Part of a small language model's weights.
Size: 15 layers, width 384, 3 heads of 128, MLP 1920 tanh GELU, vocabulary 8192, 35M parameters.
Architecture: LayerNorm before each block, learned positions, biases, tied embeddings.
Training: a variant of Muon for these matrices, 385M tokens, 11762 steps.
Each number is 128 + 32 x the weight over its row's rms, rounded and kept within 0 to 255. Layers, rows and columns count from 0. The size above them is the row's rms in percent of the matrix's.

# layer 9 attention value, 384x384, rms 0.134, rows 266-292, columns 128-255
size [ 89  96  91  94  93  93  92  99  87  93  95  92  97  91  95  95  91  88  99  90 100  89  95  96  96  91  91]
[[ 87  97 121  84 128 167  85 144  96 114  93  68 177 165 159 180 149 129 185 145 118  73 144 141 150 172 163 148 151 142 125 155 140  97 151 120  86  95 113  95 147  75 145  95 149 142 108 134 180 148 162 146 138 120 135 138 117 136  63 155 135 192  87 147 103 192  85  92 102 128  53 164 107 130 134 117 116 125 124 148 188 148  87 114 121  91 182 115  90 127  84 213 168 134 136 121 130 112 135 157 107  85 172 192 149 162 127 124 130 153 189 157  99 149  94 147 114  97 151 180 157 192 148 103 134 109  73 140]
 [ 97 155 127 159 117 128 145 157 100 124 111 170 149  82  98  83  90 158  65 191 207 140 134 138 129 112 143  94 139 116 105 131 165 127 156 142  55 161 144 112 148 113 109 126 137 167 121 128 132 122 151 123 132 126 128 179  91 124 138 143 171 147 134 105 163 118  95 117 147 137  71 146 110  80 118 168 198 107 115 144  88 137  97  83 169 136 134 141 209 146 140 164 140 122 145 173 165  80 144 140  85 140 118 114 151  86 129  75  99 105 188 167 110  98 181 143 163 154 179 115  84 126 103 130 154 144 144  62]
 [ 60  63 119 112 148 106 143 105 130  90 165 121 148 193 161  70 113 134 170 164  92 129  94  91 167   9 118 142 139 175 170  80 128  97 101 147 162 141  95 101  30 128 141 101 129 104  82  98 138 168 126 130  61 110 135  70 142 124 116 119 160 113 126 161 129 160  75 176 137 160 166 146  84 109 149 159 193 105 123 126 146 168 113  55  99  95 118  93 111 138 126 142  84  95 131 162 105 159 184 239 165 175 106 121  99 189 197 140 122 147  98 118 162 105 170  89 155  94 162 151 159 133 149 192 160  96 114 170]
 [123  81 118 184 119  96 129 143  97 132  74 133 153 124  78 134 164 204  87 147  84  80 110 122 137 112 146 146 171 101 131 121 180 151 103  66 115 159 105 125  78 139 169  77 111 109  81 148  95 104 174 154 171 145  95 145 170 124 145  75 158 117 107  93 220 105 126  98 120 129 131  83 119 190 134 110 141 117  92 102  87 191 141  81 193  85 147 201 151 132 156 129 139 116  63 124 158 130 151  69 139 107  38 121 108 125 149 112 108  86 126 117 172 150 107 146  82 133 117  73 125 176 119 142 162 165 116 127]
 [158 147 133 121 139 130 133 145 111 145 115  68 125 153  99 117 145 143 110 114 178 120  59 143  82  99 156 158 113 128 140 155 149 113  41 136  74 127 167  91 105 128 112  81 160 113 137 101 135 176 173 128 170 158  43 166 100 114 108 148 139 169 154  80 139 131 178 100 161 124 112 112 154 133 105 180 176 137 151  95 126 111 115  57 182 128 184 158 113 153 112 151  83 164 124 112 132  97 140 100  93 119 109 223 102 116 168 137 154 205  97 118 124 110  94  94 135 181 161 110 131 173 125 135 179 141 129 137]
 [140 118 142 122 152 111 135 107  49 127 165  79  96 138 134 170 164 134 143 123 137  91 130  96 125 140 124 163 104 129 118 144 146 167 124 106 141 133 178 187 142 153 146  87 125 149 101 103  98  81 163 144 103 120 116 126 159 130 112 154 156  97 113 136 156  95 151 129 168  98 159 104 130 163 142  93  67 101  93  99 177 171 119 109 113 178 107  92  64 177 104 151 108 149 111 112 158 106 187 134  94 144 145 138  87 105 209  65 123 111 114 189 103 139 197 133 130 160 110 116 170 170 184  52 156 122 174 168]
 [141 157  93 101  83  85 165 123 146 127 124 163 120 157 120 130 147  86 120 146 142  89 152  95  71 143 121 168 157 136 157 114 146  91 118 177 163 103 174 102 109 168 147 133 145  84 138 165 109  88 144 130 173 125 145 165 115 156 103 121 181 146 104 119 138 153 124 120  81 128 121  96 151 119 123 124 115  48  80 108 140 143 141  97 157 128 111 167 122 175 113 171 180 116  73  67 182 101 123 159 144 137 145 130 154 163 105 131  85 175 130 112 189 157  97 106 158 151  91  69  96 104  55 180 172 100 138 175]
 [206  83 139 145 122 158 102 198 134 127 182 129 170 118  31 132 105 204 117 137 154  88 138  87 137  98 194  98  91 149 131  67 116 140  70 143  75 165  84  69 128 126 147 130 130 111 120 111 127 101 139 125 104 180 117 162 121 180 151 101 142 163 137 142 105 138 105 179  82 140 180 118 138 164  81 135 122 117 145 113 162  15 137 137 121 115 154 122 147 131  96 136 129 120  82 107 135 143 115  51  95 173  98 161 114 131 106 114 118 128  96 117  81 134 122 121 175 143  95 117  79 132 124 157 108  97  36 167]
 [121 104 126 148 116 170 125  83 128 148  72 131 201 119  65 135 110 132  82 166 115 114 121 113 126 119 141 152 127 104 149  72 132  95 120  51 180 138 161 138  97 171  57  93 145  91  78 105 117 132 110 117 182 121 128 142  83 147  93 118 157  66  90 154 147  76 115 130 176 110 135 129 109 104 138 133 167 152 150  62 109 104 146 142 135 113  64  95 124 177 105 109 135 148 108 168 126 140 157  86 120 107  91 120 119 137 166 113 131 134 115 114 113 120 131 144 179 144 146 154 132 168 142 150  55  86 148 145]
 [129 162 137  91 148  78 113 122 145 154 148 133 130 123  80  90 120 138 103 119 124  76 154 121 119 177 186  83  90 139 155  63  92 187  68 100 109 135  82 139 146 174 147 146 156 100 109 144 127  92 179  95  83 187 128 148 118 159 129 139 146  86 114  90 117 130 123 127 163 133 135 155  77 159 137 173  94 128 106 169 111  96 112 132 105 136 109  95 129 132 136 154 195 177 140 169 166 161 152 135 165 136 101 164 109 175 146 129  88 221 180  97 108 136 123 166 154 134 101 153 149 108 104 111 200 135 129 126]
 [137 184 102 146 122 116 107 129 164 150 103 135 159 130 101  77 194  88 119 136 103 187  93 137  95 155 138 110 153 102 126 125 160 158 185 156 122 179 188 153 212 169 155 126 153 140 116 137 139 148  94 153 107 132 148 132 190 106 106 100  68  96 155  30 127 124  99 145 153 134 125 106 169 132 118 114 138 109 139 183 138 101 124 149  90 119 140 114  84 160 113 128 186 125 156 168  89 107 181 171 190 135 168 115 121 171 139  96  92  52 108 147 142 166 162  89 120 151 156 169 121  85 185 135 109 153 149  72]
 [189 116 152 162 158  84 109 179 143 103 159 174  94 129 115 116 138  87 152  98 106 153 126 125  70 123 185 120 126  99  78 116  82 151 109 121  66 203 147 128 128 125 132  42  88 111 180  83 105  84 155 128 177 140 137 181 146 130 145  90 148 108 134 101 118 182 134 132 158 145 143 193 193 110 112 192 130 144 145 171 149 118 161 123  87 140 121 121 124  97 127 110 157 162 119 117  79 156  98  67 103 157 139 141  77  90 144 123 113 167 178 116  87  95 103 142  90 139  78 149 135 144 119  95  83 169 110 150]
 [123 127 176 113  89 108 112 154 121 137 179 128 156 144 147 149 164 145 106 207  57 182 103 112 189 156 142 142  61 136 138 122 143  87 154  83 159  76 122 122  97 155 119 166  64 213 129 116 136 135 145 106  72 137 142 137 157 157 164 127  68 143 167  86 137 108 142 149 107 155 116  62 129 144 126 110 144 106 129 110 150 117  98 132  92 162 117  98 116 108 118 175  89 104 137 140 187 102 119 192  99 139 145 132 144 126 102 158 189  88 107 132 170 132 117 113 197 116 116 125 205  53 139  84 150 134 146  93]
 [163 156 196 112  87 131 145 111 118 156 127 123 152  97 140 137 109  95 119  87 132 110 106  86 116 157 146 135  59 157 137 103 122 114 107 104 132 141 187  81  93 124 181  80  33 114  83 132 105 153 183 120 192 156 156 137 108  89 112  96 144 126 186 129 159 151  94 164 102 120 157 164 115 151 177 109 133 159 158 147 154 103 168  96 125 125 157 107 131 131 173 105  91 172  62 123 138 190 111 119  91  87  85  75 139 128 195 139 157 135 163  99 124 139  85 138 119 148  85 129 109 170  73 141 163 176 146 126]
 [105 157 111 139 126 146 158 106 127 132 151  68 103  91 119 242  82 142 155 121  96 134 110 149 109 137  86  70 169  57  58 136 138 127 159 143  74 122 145 154  61 120 136 137 123 136 118 151 108  92 141 105 149 117  61 134 165  95 128 138 130 184 189 125 138 119 191 127 126 128 148 116 111 125 148  70 154  77  85  63 113  83 174 131 141 162 153 115 127 128 201  95 131 122 120  92  66 137 129 133 142 158  92 115 109 134 113  98 144 104 163 161 131 121 142 113  90 160 142 153 116 131  87  68 160 104  55 116]
 [159 112 138 112 124 134 159 130 135 148 125 107 125 144 114 155 107 137 117 106 145  82  55 153 101  49 151  97 115  95 135 113 142 107 138 159 199  92 148 100 150  83  78 150 108 145 107 152 187 146 129 138 156  84 184 169  36 146 177 143 182 195 125 118  77 154  89 120 152 105 150 173 128 101  94  70 144 145 163 162 102 145 156 120 111 152  93  83  97  99 134 128 146 105 149 134 127 184 122  74 136 175  75 109 115 144  86 151 121 157 134 137 121 114  88 144 135 101  68 170 105 141 202 158 138 141  93 118]
 [148 105 167 134 189 127  88  91 144 163  65 118  58 120 118 179 140 127 128  84 164 170 148 125 187 114 165 142  97 139  77 129 148 185 147 170 168 167 112 185 178 115 122 135 125 129 156  93 114  86 137 146 161  72 109 157 138 159 156 127  64 114  91 151 107  94 188 109 139 122 121 105 139 167 103 153 158  98 165 134  99 144 112 137  95 132  92  96 175  99 136  47  92 133  67 123 124 122 147 139 142 114 135 122 155 101  76  76 130 110 191 153 147  85 164 128 134 195 123  92 188 163 190 109 120 109 173 156]
 [166 132 151 104 174  51  62  97 131 137 113  87 133 162 119 148 144 172 145 123 155  93 123 151  96 107 156  66 158 154 124 161 100 103 111  61  86 114 196 206 102 136 126 134 137 154 175 151 116 120  86 172 147 133 173 139 161 100 116 142 186 113 117  92 137 127 135 164 203 168 108 133 104 185 117 110 159 111 124 164 139 150 164  92 140 146  86 128 197  95  98  99  99 145  94  81 129  74  98  93 130 147 125 111  73 121 180  83 167 155 136 124  63 125 111 162 146  84 135 123  73  82 182 101 143  97 125 116]
 [102 177  77 154  62 158 135  74 169 130  88 139  95 142 130 144 172 125 105 139 191  80 138 188  79 129  73 176  94 142 149 117 122 155  74 166  95 123 143 163 100 166 125 144 151  58 165 154  98 131 121 114  88 158 166 100  77  76 142 152 115  84 130 148 158 135  83  96 135 130 128  99  92 121 105 141 167 124 149 179  99 144 160 131 146 158 114 135 145 108  93 104 160 136 128  96 153 136 141 108 173 119 134 114 108 134 144 139 141 162 114 169 149 125 115 149 119 126  91 188  79  70 112 115 150  69 115 154]
 [150 154  94 128 112 112 142 139 124 176  58 186 115 126 118 121 110  78 179 151 145 121 112 115 130  95 129 110 185  86  94 141 154 139  92 196 114 161 148 144 137 100 109 178 187 151 119 113  64 144 127  78 143 129 125 115 110 152 163  97 144 149 101 151 112 135 134 131 101  36 168 154 126 142 137  89 119 117 153  91 111 175 169 144 105 158 151 113 112 143 195 113 135  79 127 116 123 217  72 119 200 126 123 123 100  99  88  75  93 117  84 119 135 187 141  57 103 147  82 106  86 151 163 136 171 125 134 123]
 [133 182 130 129 124 126 167 111 179 178  95 127 145 104 103 148 154 136 152  91 129  95 120 136 180 137 175 119  87 129 132 137 157  90 158 183 161 152 147 173 140 124 128 111 177 103 136  88 136  94  82 142  86 134 139 164  98 130 148 156  93 146 138 131 112 136 164 127  80 133 142 104 168 145  94 144 134 164 129 126 154 171 130 161 138 111 131 191 104 157 130 133  89 101 139  83 126 130 129 116 119  91  89 162 187 166 148 123 161  64 100 142 135 149 111 146 124 171  62 147 139 149 137 174  58 118 202 178]
 [ 93 120 164 173  93 152 107 101 165  96  76 125  98 129  89 109 173 156 133 177 139 173  94 129 143 156 139 117 131  77 122 107 120 110 151  93 123 120 170 158 122 197 147 111 150 178 103  96 111 160 111 101 105  79  87 169 166 150  82  81 134 109 131 118 117 154 158 114 150 111 139 115 143  87 119  88 153 110 143  96 103  79 133 136 128 117 141 103 106 119  88 150 114 142 100  96 172 115 108  83 124 146 158 180 125 106 145 114 109 113 153 185 162 125 120 182  93 103  73  86 154 126 116 146 139 121 161 145]
 [107 147 161  65 145 141 145 136 167 119 136 140 148 135 130 132  91  82  95 157  95 163 200 126 132 184  78 147 135  87  92 107 157 113 115 130  89  90 122 123 120 115 128 122 112 142 134 117 144 153 158 118 136 143 130 138 166 142 151 108 130 121 154 140  75 136 193  81 105 105 121  85 116 100 129  75 104  99  70  64 154  96 136 133 108 154 154 128  82 157  97 142 122  87 107 155 144 142 123 155 125 130 142 158 140  90 114 106 157 153 157 187 144 128 116  52 102 145 118 182  99 100 115  75 161 113 112 139]
 [ 55 145 126 128 187  90 129  84 134 111 158 161 167 106 180  65 149  96 178 153 134 104 167 147  88 112 110 142  62 118 137 101 128 168 167  41 145 179 122 104  65  54 151  96 114 136  80 150 141 100 116 137 135 123 127 200  96 109 109 124 171 197 134 116 181 121 193 160 143 105 148 177 130 108  92 142 116 133 130 142 124  81 118 170 136 161 183 115 150 145 127 138 143 190  98  83  54 175 116 113 178 128 116 104 128  92 179 126 142 108  95  99 192 143 138 101 179 117 158 105  84 112 156 103 176 131  78 136]
 [ 48 184 125 118 127 115  84  91 128 127 168  94 143 135 122  85 133  70 115 112 161 135 159 127 159 116 166 119 137 113 122  89 130 101  68  80 162 179 144  88 167 130 110 123 167 174  98  87  82 133 117 130 122  67 118 153 142 109 139  97 110 182 102 150 126 101 112  84 110 186 133  59  71  88 134 123  65 107 135 132 138 108  98 164 128 122 204 122  96 204 127 197  39  91  88 167 132 103  75 146 141 124  84 157 133 141 121 140 116 106 108  89 175 105 137 106 147 101 145  51 108  99 130 146 119 147 132 173]
 [163 120 146 113 134 155 154 147 187 100 194 144 136 123 132 104  24 126  74 136 145 121 114  59 121 108 111 144 112 122  90 145 142 110  99  81 158  71 100 121 125 113 182 200 161 162 145 144 164  82 123 164 137 156 103  78 114 109 197 102 157 205 122 118 187 214 124 158 104  61 136 135 120  74 145 112 120 157 144  96  92 150  92  71 111 128 134 203 108 138 106  73 152 104 147 147 179 172 105 123 132 134 140 104  78 117 189 171 146 172 118 170 145  91 167 138 150 119 127  97 101  89 122 143 175 108 149 154]
 [ 65 151 115 142 154 104 124 123 157 144 108 143 174  93 177  91 124 133 100 107 174 163 148 134 140 159 125 118 188 135 107 115 168 181 100 151 193 151  88 207 161 113 160 192  74 104 117 112 146 101  91  90 119  79  77 169  74 115 137 149 138 110 166 111  99 170  70 148 122 133 128 119 131 133 155 138  88 136 133 143 115 120  81 119  52 141 115 128 152 117  90 170 157 191 133  92 194 131 185 134 146 138 128 119 118 149 124  99  96 123 116 155 149 126 168 207 162 126 138 103  63 127 184 107 125  94 148 199]]
# layer 9 attention output (transposed), 384x384, rms 0.109, rows 266-292, columns 128-255
size [ 85  90  85  94  94  91  88  93  82  90  93  92  87  83  87  88  89  84  93  90  96  89  95  96  96  82  91]
[[142 136 159 137 126 131  98 121 115 156 145 108 125 144 125 114 118  79 113 111 150 181 177  99 162 115 169 112  61 123 126 197  92 144 107 151 184 155 113 103 165 120 138  72 201 134 139 144  72  42 157  76 149 117  84 107 178 133 134 141 126  97 161  95 126 141 192 158 126 140 108 104 136 134 108 106 169 151 157 101 115  72  95 197 117 109 132 111 164 118 158  76 160  99 125 147 129 159 137  84 169 136  94 152  97 134 131 155  75  62  89 130  57 152 111 129 111 144 101 135 113  93 156 133  93 151 171 128]
 [153 131  89 100  79 120 128 144 124 156  99  71 148 101 144 145  94 110 163 147 130 115 191 108 115 175 137  46 147 205 121 132 140 104 132 139 198 110 114 140 105 134 173 142 153 131 119 120 169 130 174 122 134  96 116 174 109 132 116 146 125 136  96 121  99 107 184 180 151 127 146 164 131 186  96  48 110 117 162 154 167 116 113 138 152  95 132 145  88 135 114  82  84 146  87 153 113 155 144 131  99  74 158  90 160 186 140 163 174 154 164 107 153 141  77 160 125 113  83 106 157 122 146 131 129  31 109 108]
 [111 127 128 105 135 123 148 113 176 100 149 132 206 157  95 146 115 106 110 184 150  45 142  95 171 218 151 166 107  85  98 128 143 140 169  52 114 144 131 123  94 189  86 122  99 105 116 138  76 119 115  72 197 161 140 160 111 140 186 144 145 190 108 106 145 131 121 142 183 139 114 122  91 120 124 179 101 105 191 114 137 140 159 178 101 147 108 173 115 120 129  74 122 138 187  72 131 120 108 140 162 132 184 133 191  66 122  93 108 177 125 117 121 151 105 127 112 145 178 115 116 150 147  63 134 117 104 151]
 [111 128 150 113  83 107 152 192 158 155 136 110 152 193 114 135  99  71 123 113 156 114 142 129 101 101 136 108 127 159 137 159 164 114 146 128 170 125 166  95 162 155 104 139 161  89 181 104 108 141 136 123 117 161 122 130 103 127 122 127  71 128 131 186 126  93 156  76 136 108 167  85 171  70 157 156 136 138 155 113  91  96 101 129 191 149 162 136 112 154 140 140 110 200 153  92 119 101  35 120  89 159 157 205 163  90 168 146 151  91  89  60 136  95 142 157  91 131 101 120 171  78 126 163 129 141 149 159]
 [102 144 123  98 126  92 147 191 148 120 177 163  88 126 118  94  62 129 152 163 101 188 145 149 100 147 129 126 140 132  72 133 186 115 146 104 112 127  68 178 173  90  88  56  83 160 153 140  78 139 130 120  78  49 115  79 118 131 134 183 164 173 132 156 107 102 185 101 158 142 174  72 118 114 153 179 167 149 140 158  98 136 118 165 176 167  83 143 136 157 138 158 154 149 136 107 104 129  99 111 152 114 100 120 102 126  94 117 180 116 133 139  94 101 153 195 172 104 103  90  98  96 164 159 112 189 133 142]
 [ 56 110 114 146 150 121 113 174 200 152 139 238 174 166  61 170 186 107 107  66 113 147 185 172 123 164 130 154  97  53  99 112  88 152  85 143 125 133 138  94  80 161  88 100 167 156 166 144 113  91 160 109 153 128 172 147 167 105  85 115 121 113 109 127 137 145  66 128 112 135  87 151 192 169 101 127 156 124 109 178 122 125 141  93 162  77 114 150 145 110 134 179 196 116  90 205 142 135  96 102 159 156 115 150 147 160  87 118 132 107 167 138 100 184  83 127 144 112 151 125 115  56 155  65 120 154  88 135]
 [177 135 153 152 162 155 126 115 143 111 107 158 135 130 142 158 134 108 140 129 102 164 137 142 151 108 105  75 114 155 138 140 129 195 108 130 134 152 155 110 148 134 107 133 107 106 116  57  89 147 115  70 157 102 184 102  98  86 100 196 132 129 127 134 134 145 130 140 166 119 194 187 113  64 104 142 109 107 110 140  95 107 155 134 173 100 101 141 168 119 130 151 176 147 114  86  85 109 156  78 130 118 133 106 138 113 134 101 160 158 140 126 128  83 157 161  78  90 174 170 124 136 164 165  70 128 118  97]
 [108 103 118 150  92 110 163  84 169 148  74  91  47 126 168 145 132 195 153 179 129 137 138 135 182 122 107 162  91  86 110 166 133 139 139 147  65  88 102 167 175 142 122 152 133 162 123 123  89 158  78  89 171 167 109 106 133  96 132 155 190  84 101 140 163 164  73 177 151 137 162 153 153 106  53 169 127  89  88 129 117 134  75 140  98 108 164 116 102 118 101 157 123 121 177 148 133 111 146 130  96  97 160  91  68 148 129 139 179 115 126 103 148  83 117 142 143  69 153 127 140 177 108 172  76 170 203 122]
 [ 99 136 121 116  60 133 143 125 127 160 139  59  92 111 193 138 138 140 142 142 150  80 174  92 102 169 130  87 114 149 144 153 122 117 115 135 149 163 101 102 111 147 166  96 151 166 180 116 126 139 151  88 149  82  84 148 150  97 188 158 145 137 162  91 110 122  88 189 107 153 120 121 157 151 131 111 140 116 101 194 113 103 129 103 190 211 205 156 157 150  87 157 135 166 138  83  41 128 100 140 154 121 183 128  78 111 120 130 140  83 116 139 139 174 165 155 167 117  77 112 184 170 163  78 142 141 101 112]
 [111 174  80 134  94  99 130 162 196 103 173 151 121  98 132 161 114  52 127 115 145 143 179 106 152 154  99 135 187 159 128 132 182 148 163 129 135 101 107 132 145 130  89 170 115 194 130 138 127 112  79 122 138 212 125 199  92 154 111 139 139  90 139 135 122 175 113  69 178  74 134 127 101 142 156  92 130 165 189 108 175 104 145 103 188 122 147  92 131 155 119 104 159  83 104 160 119  69  92  87 128 106 115 120 187 140 114 153 116 144 155 148  93  82  88 106 141  75 156 174 141 188 146  99 120 143 133 105]
 [107 142 172  44 178 101 140 164 101 135 148 161 137 225 115 149  66 118 100  73 124 111  96 127 107 140  95 137 151 104 142 141 140 128  54 135 196 104  91  99 124 122 155 140 135 117 103 152 139 143 129 191 117  49 158  97 122 153  91 171 133 161 119 122  60 170 156 117 142 169 148 104 103 169 130 137 144 126  92 108 191 167 140 141 143 128 106 122 169 120 165 117  88 139 118  80 141 168  62 135 129 128 107 138 131 113 151 102 145 157 124 186  94 131 171 154  89 137 127 114 142 105 155  95  98 171  86 139]
 [121 153 135  92 140 151 134  70 147 122 108 126 122 137 109 115 120 192 136 132 121 108 155 149  90 116  92 152 208 167 130 115 158  97 144 142  34 111 128 142 179 100  81  87  72 164  71 189 151 134  68 156 160 208 179  93 147 115  74 120 123 156  94 184 149  84 176 119 132 138 134 143 134 126  87 122 131 166 109 125 176 109 122 135 144  77 127 129 168  83 135 134 102  95 144 153 172 129 142 110  79 108 132  90 113 118 113 109 162 134  97 148 140 172  26 133 126 120 118  84 129  96 127 145 139 150 165 124]
 [ 81 109  95 135  94 135  89 160 109 153  99 143 194 129  93 154  99 136 133  76 190 102 179 102  84 142 150 159 104 111 119  96  82 110 128 127 194 131  78 112 133 103 160 126 172 139  73 108 141 229  99 154 163 134 136  50 148 114 128 107 127  82 103  61 120 176 105 146 174 114 153 153 100 185 106  93  66 101 130 179 141 180 116  96 110  98 126  70 140 196 101 141 186 125 137 172 124 147  97 179 124 177 108 164 145 106 181  92 102 139  82  96 185 103 159 124 175 131 156  95 139 143  90 102 116  63 135 120]
 [147 114  88 170 129 128 158  94 165 133 108 105 118 144  72 132 154 141 106 179 131 163 130 118 137 104 121 200 153 167 138 126  84 184 105 108 102 108 104 131 110 122 111 105 117 130 141 118 103  89  83 139 126 183 135 175  96  82 142 104 123  94 131 148 124 108 126  88 121 116 127 122 126 160  60  94 161 106 125  98 101 116 116  93 206 132 184 109 157 115 116 120 149  92 131 123 123 147 115  90  94 127 112 102  95 126 149 155 154 113 128 111  84 124 134 123  70  98 142  99 100 112 112 158 174 148 137 125]
 [151  93 136  97 101 116  92 218 169 128 122 168 163 186 134 118 131 122 120 101 166 146  77 201 108 117 100 169 143 110 103 103 157 104  99  89  94 153 167 137  92 144 114 134 155 138 173 125 136 156  76 149 120  54 174 126 144 177  81 148 122  99 128  79 142 149 142 164  72 148 117 168 115 133 114 188 149 142 135 135  79  90 119 172 191 127 130 150 117 130 109 143  86 125  93 163 132 201  91  95 151 127 122 157 157  91 134 130 135  72 112 167  91 115 114 119 161 146 152 113 138 109 154 154 137  65 150 142]
 [126 144 129 112  81 139 233  96 138 143 154 157 114  98 115 181  64 107 193 138  83 139 156 131 167 167 188 160  87 137 144 107 109 107 150 160  70 183  93 121  69 123 145 140  72 181 119 138 141  96 108 159 122 122  96 100 207 138 131 109 146 124 128 110 163 124 176  99 131 153 145 163 125 108 142 127 151 129  95 100 118 104 103 174 116  62 158 163 140 158  89  62 172  86 107 120 159 135 169 138 107 112 134 110  68 105 110 129 100  72 121  64 151 169 113  69 156 103 200 136 129 111  97 162 156 128 118 141]
 [ 71 100 129  67 142 109 156 150 192 115 152 149 132 121 110  75 165 134 112 191 140 120 113 125 105 124 149 164 105  81  92 146  99  55 147 108 165 141 162 180  47 103 112 148 123 125 152 152 164 149 121 148  89 173 191  74  94 106 202 108 134 119 142 147 184 167 108 120 165 145 151 125 152 114 174 110 168 215 115 106 128 101 139 116 138 141 150 168 109 101  92 111  82 139 129 152 149  97  89 132 107 169 124 113 157 165 124 153 109  72 116 175 165 173 133 165 158 126 146 161 109 118 153  93 134  70 144 131]
 [108 122  93 120  83 191 157 123 189 130 146  61 105 143 168 108 111  73  93 154 162 189 145  81 114  96 122 135 109  95  78  48 132 138  87 105 132 156  85 147 128  92 100 130  96 107  94 140 159 126 171  73 137  74 125 206  94  85  41 121 136 126  94 136 117  84 138 136 103 110 120 140 176 108 123 157 131 156 120 136 140 148 165  92 132 133 113 153  90  90 131 126 146 151 162 165 101 139 164 168 113 137 132 103 147 169 116 122 192 174  96 121 197 153 129 152 138 176 222 139  99 123  81 128 144 178 140 125]
 [135 179 104 150 158 155 154 103 136 209 198  84 141  98 167 177 100  97 128  96 163 192 121 171 178 158 128  94 125 201  97 143 122 113  89 113 164 186  63 133  99 118  97 132 102 127 114 153 167  95 152 117 111 149 125 136  95 120 116  91 193 172 127 191 165 153 122 176 123 122 152 121 101 134  98 107 157 127 152  83  70 136 105 133 148 172 175 135  89 164 148 152  97 110 126 119 132 111 141 134  59  89 134 129 115 140 131 144  96 133 134  57 136 110 116  93 152  79  94 154 179 139 120  98 135 127 158 166]
 [112 130 128 175 138  99 164 171  78  95 165 139 129  52 101 147 103 114  55  69 116 135 112 197 155 160  97 121 123 101 203  75 133 142 129 136  96  77 172  76  77 205 109 176 116  52 129 150 154 137 139 198 140  75  80 120 156 158 129  88 115 151 120 138 142 114 154 133 122 159 110 107 115 120 126 105 132 124 146 148  88 106 172 103 138  38 128 234 184 148  88 107 149 194 126 121 109 107 187 113  91 120 156  86  89  82 132 126 161 137 162 140  81 143 149 137  93 190 126 159 167  97 103  98 165 119 130  73]
 [111  37 148 125 152 119  89  60 162 143 119 145 183 137 174 177 177 206 105 101 125 169 135 147  56 132  79 139 137  99 139 125 120 127  57 152 115 143 115 170  54 165 121 111  91 125 145 109 118  57  94 127 145  81 130 105 133 137 113  73 115 180 104 143 138  96 118 138 115 153  94 170  96 132  95 117 110 113 141 154 163 102 102 117 130 107 144  87 107 134 151 153 171  99 132 124  96 143  90  98  83  97 100 146 159 111 104 155  75 139 192 120 141 134 163 106 130 148 167 152 101 132 113 193 188 152 157 108]
 [155  63 102 147 172 130  52 117 185 168 163 106 125 176 103 142 101 118  99 114 162 127 132 171  97 107 123 181 130 139 127 126 141 148 113 140 119 112 118 156 146 118 160 176  83 131 130  97 118 129 127 101 139 154 102  90 114 130 175 158 103 170 152 174 145 182 146 106  68 130 109 149 159 111 140 149 109 132 120 148 155 120 150 105 133 119 128 143 110 187 151  99 107 134 155 132  71 133 154 162 100 121 110 128 180 146 116 207 213 140 136 135 129 174 145  98 177 146 126 124  93  95 167 140  76 149 154  48]
 [140 156 138 162  97 156  41 162 117  83 104 145 152 151 105 138 112  91 142  91 154 122 119 169 106 120 122 143 138  94 190 109 105 155 150 146 163 174 118  78 125 106 133 140 224  86 159 136 128  78 114 150 130 126  91  89 151 104  65 213 137 163 114 110 114 185  84 110 182 177 109 101 141 105 185 135 116 117 129 111 100 157  72 151  83 124 102  79 128 139 107 149 132 202 124 127 152 129 148  94 169 137 156  94  69 114 147  93 142 118 125 171 141  93 124 140  61 139 128 165 165 174 137  88  96  79  90 139]
 [168 196 100 143 106 130  80 127 147 126 122 114 131 111  59 159 107 108 150  86 146 129 100 130 169 138  77  91 161 190 117 107 131 104 112 132 139 113 165 142 104 107 101 136 134 170 135 106 132  86  72 153 201  78 111 101 184  91 126 163 119 169 116 115 153  73 127  92 138 108 140 117 146 151 121 112 113 136 134  77  89 117 121 121 141 143 145  81  43  65 106 134 141 135 150 115 158 142 127 118  96 144  97  63 148 222 161 122  77 145 139 195 148 135 155 104 159  74 135 136  98 119 132  87 128 157 169 166]
 [112 147 114 162 138 155 142  99 164 138  89 113 136 134 200 154  66 113 192 154 103  74 130 127 128 170 125  64 115  59 153 118 141 157 162 157 114  77  98 135 115 104 100 198 110 101 150 146  90  62 116 120 149  78 100  78 122 136 119 205 159 139 165 107 193 170 134 122 208  85 130  98 175 180 154 147 191 115 153 123 129 123 145 145 171 113  69 153 163 132 135  81 152 126 136 109 126  99 144  91 115 169 136 129 120 108 156  80 124  63 148 124 149 150 154  86 119 106 119 178 130 159 142 169 122  87 108  81]
 [ 44 103  89 111 147 147 121  93 108 134 142 124 168 125 128  95 186  81 144 132 153 105 165 120 137 102 131  78 141 132 201 134 145  98 166 173 134 120 165 143  82 147 108 109  90 113 103  56 114 141 135  97 142 169 147 163  84 184 147 155 115 106 129 105 126 111 130 145 131 117 117  36 128 128 155 137 123  90 180  94 114  98 143 166 129  99 108  97 137 116 172 200 137 137 115 124  56 135 151 116  94 176 134 165 176 151  91 101  93 122 172  59 181  66 139 132  92 127 154 126 103 182 126 100 105 157 102  72]
 [160 122  94 129 152 157 119 146 136 110 161 150 107  95 131  95 128 127 175 114  73 123  78  83  77 178 119  70 113 131 123 101  99 140 129 112 119 119 186  77  99 148 167 129 129 133 179 138 131 177 125 164 147 116 207 140 122 154 101 152  69 158 100 131 154 142 111 147 166 135 130 137 114 141  92 104 181  84 121 108 149 114 159 136 140 165 147  91  89 120 186 101 134 117 157 130  86  86  74 152 124 163 170 136 144 162  32 161 172 179 158 183 145 102  85 191 105 131 116 172 147 150 123 126 120 151 155  58]]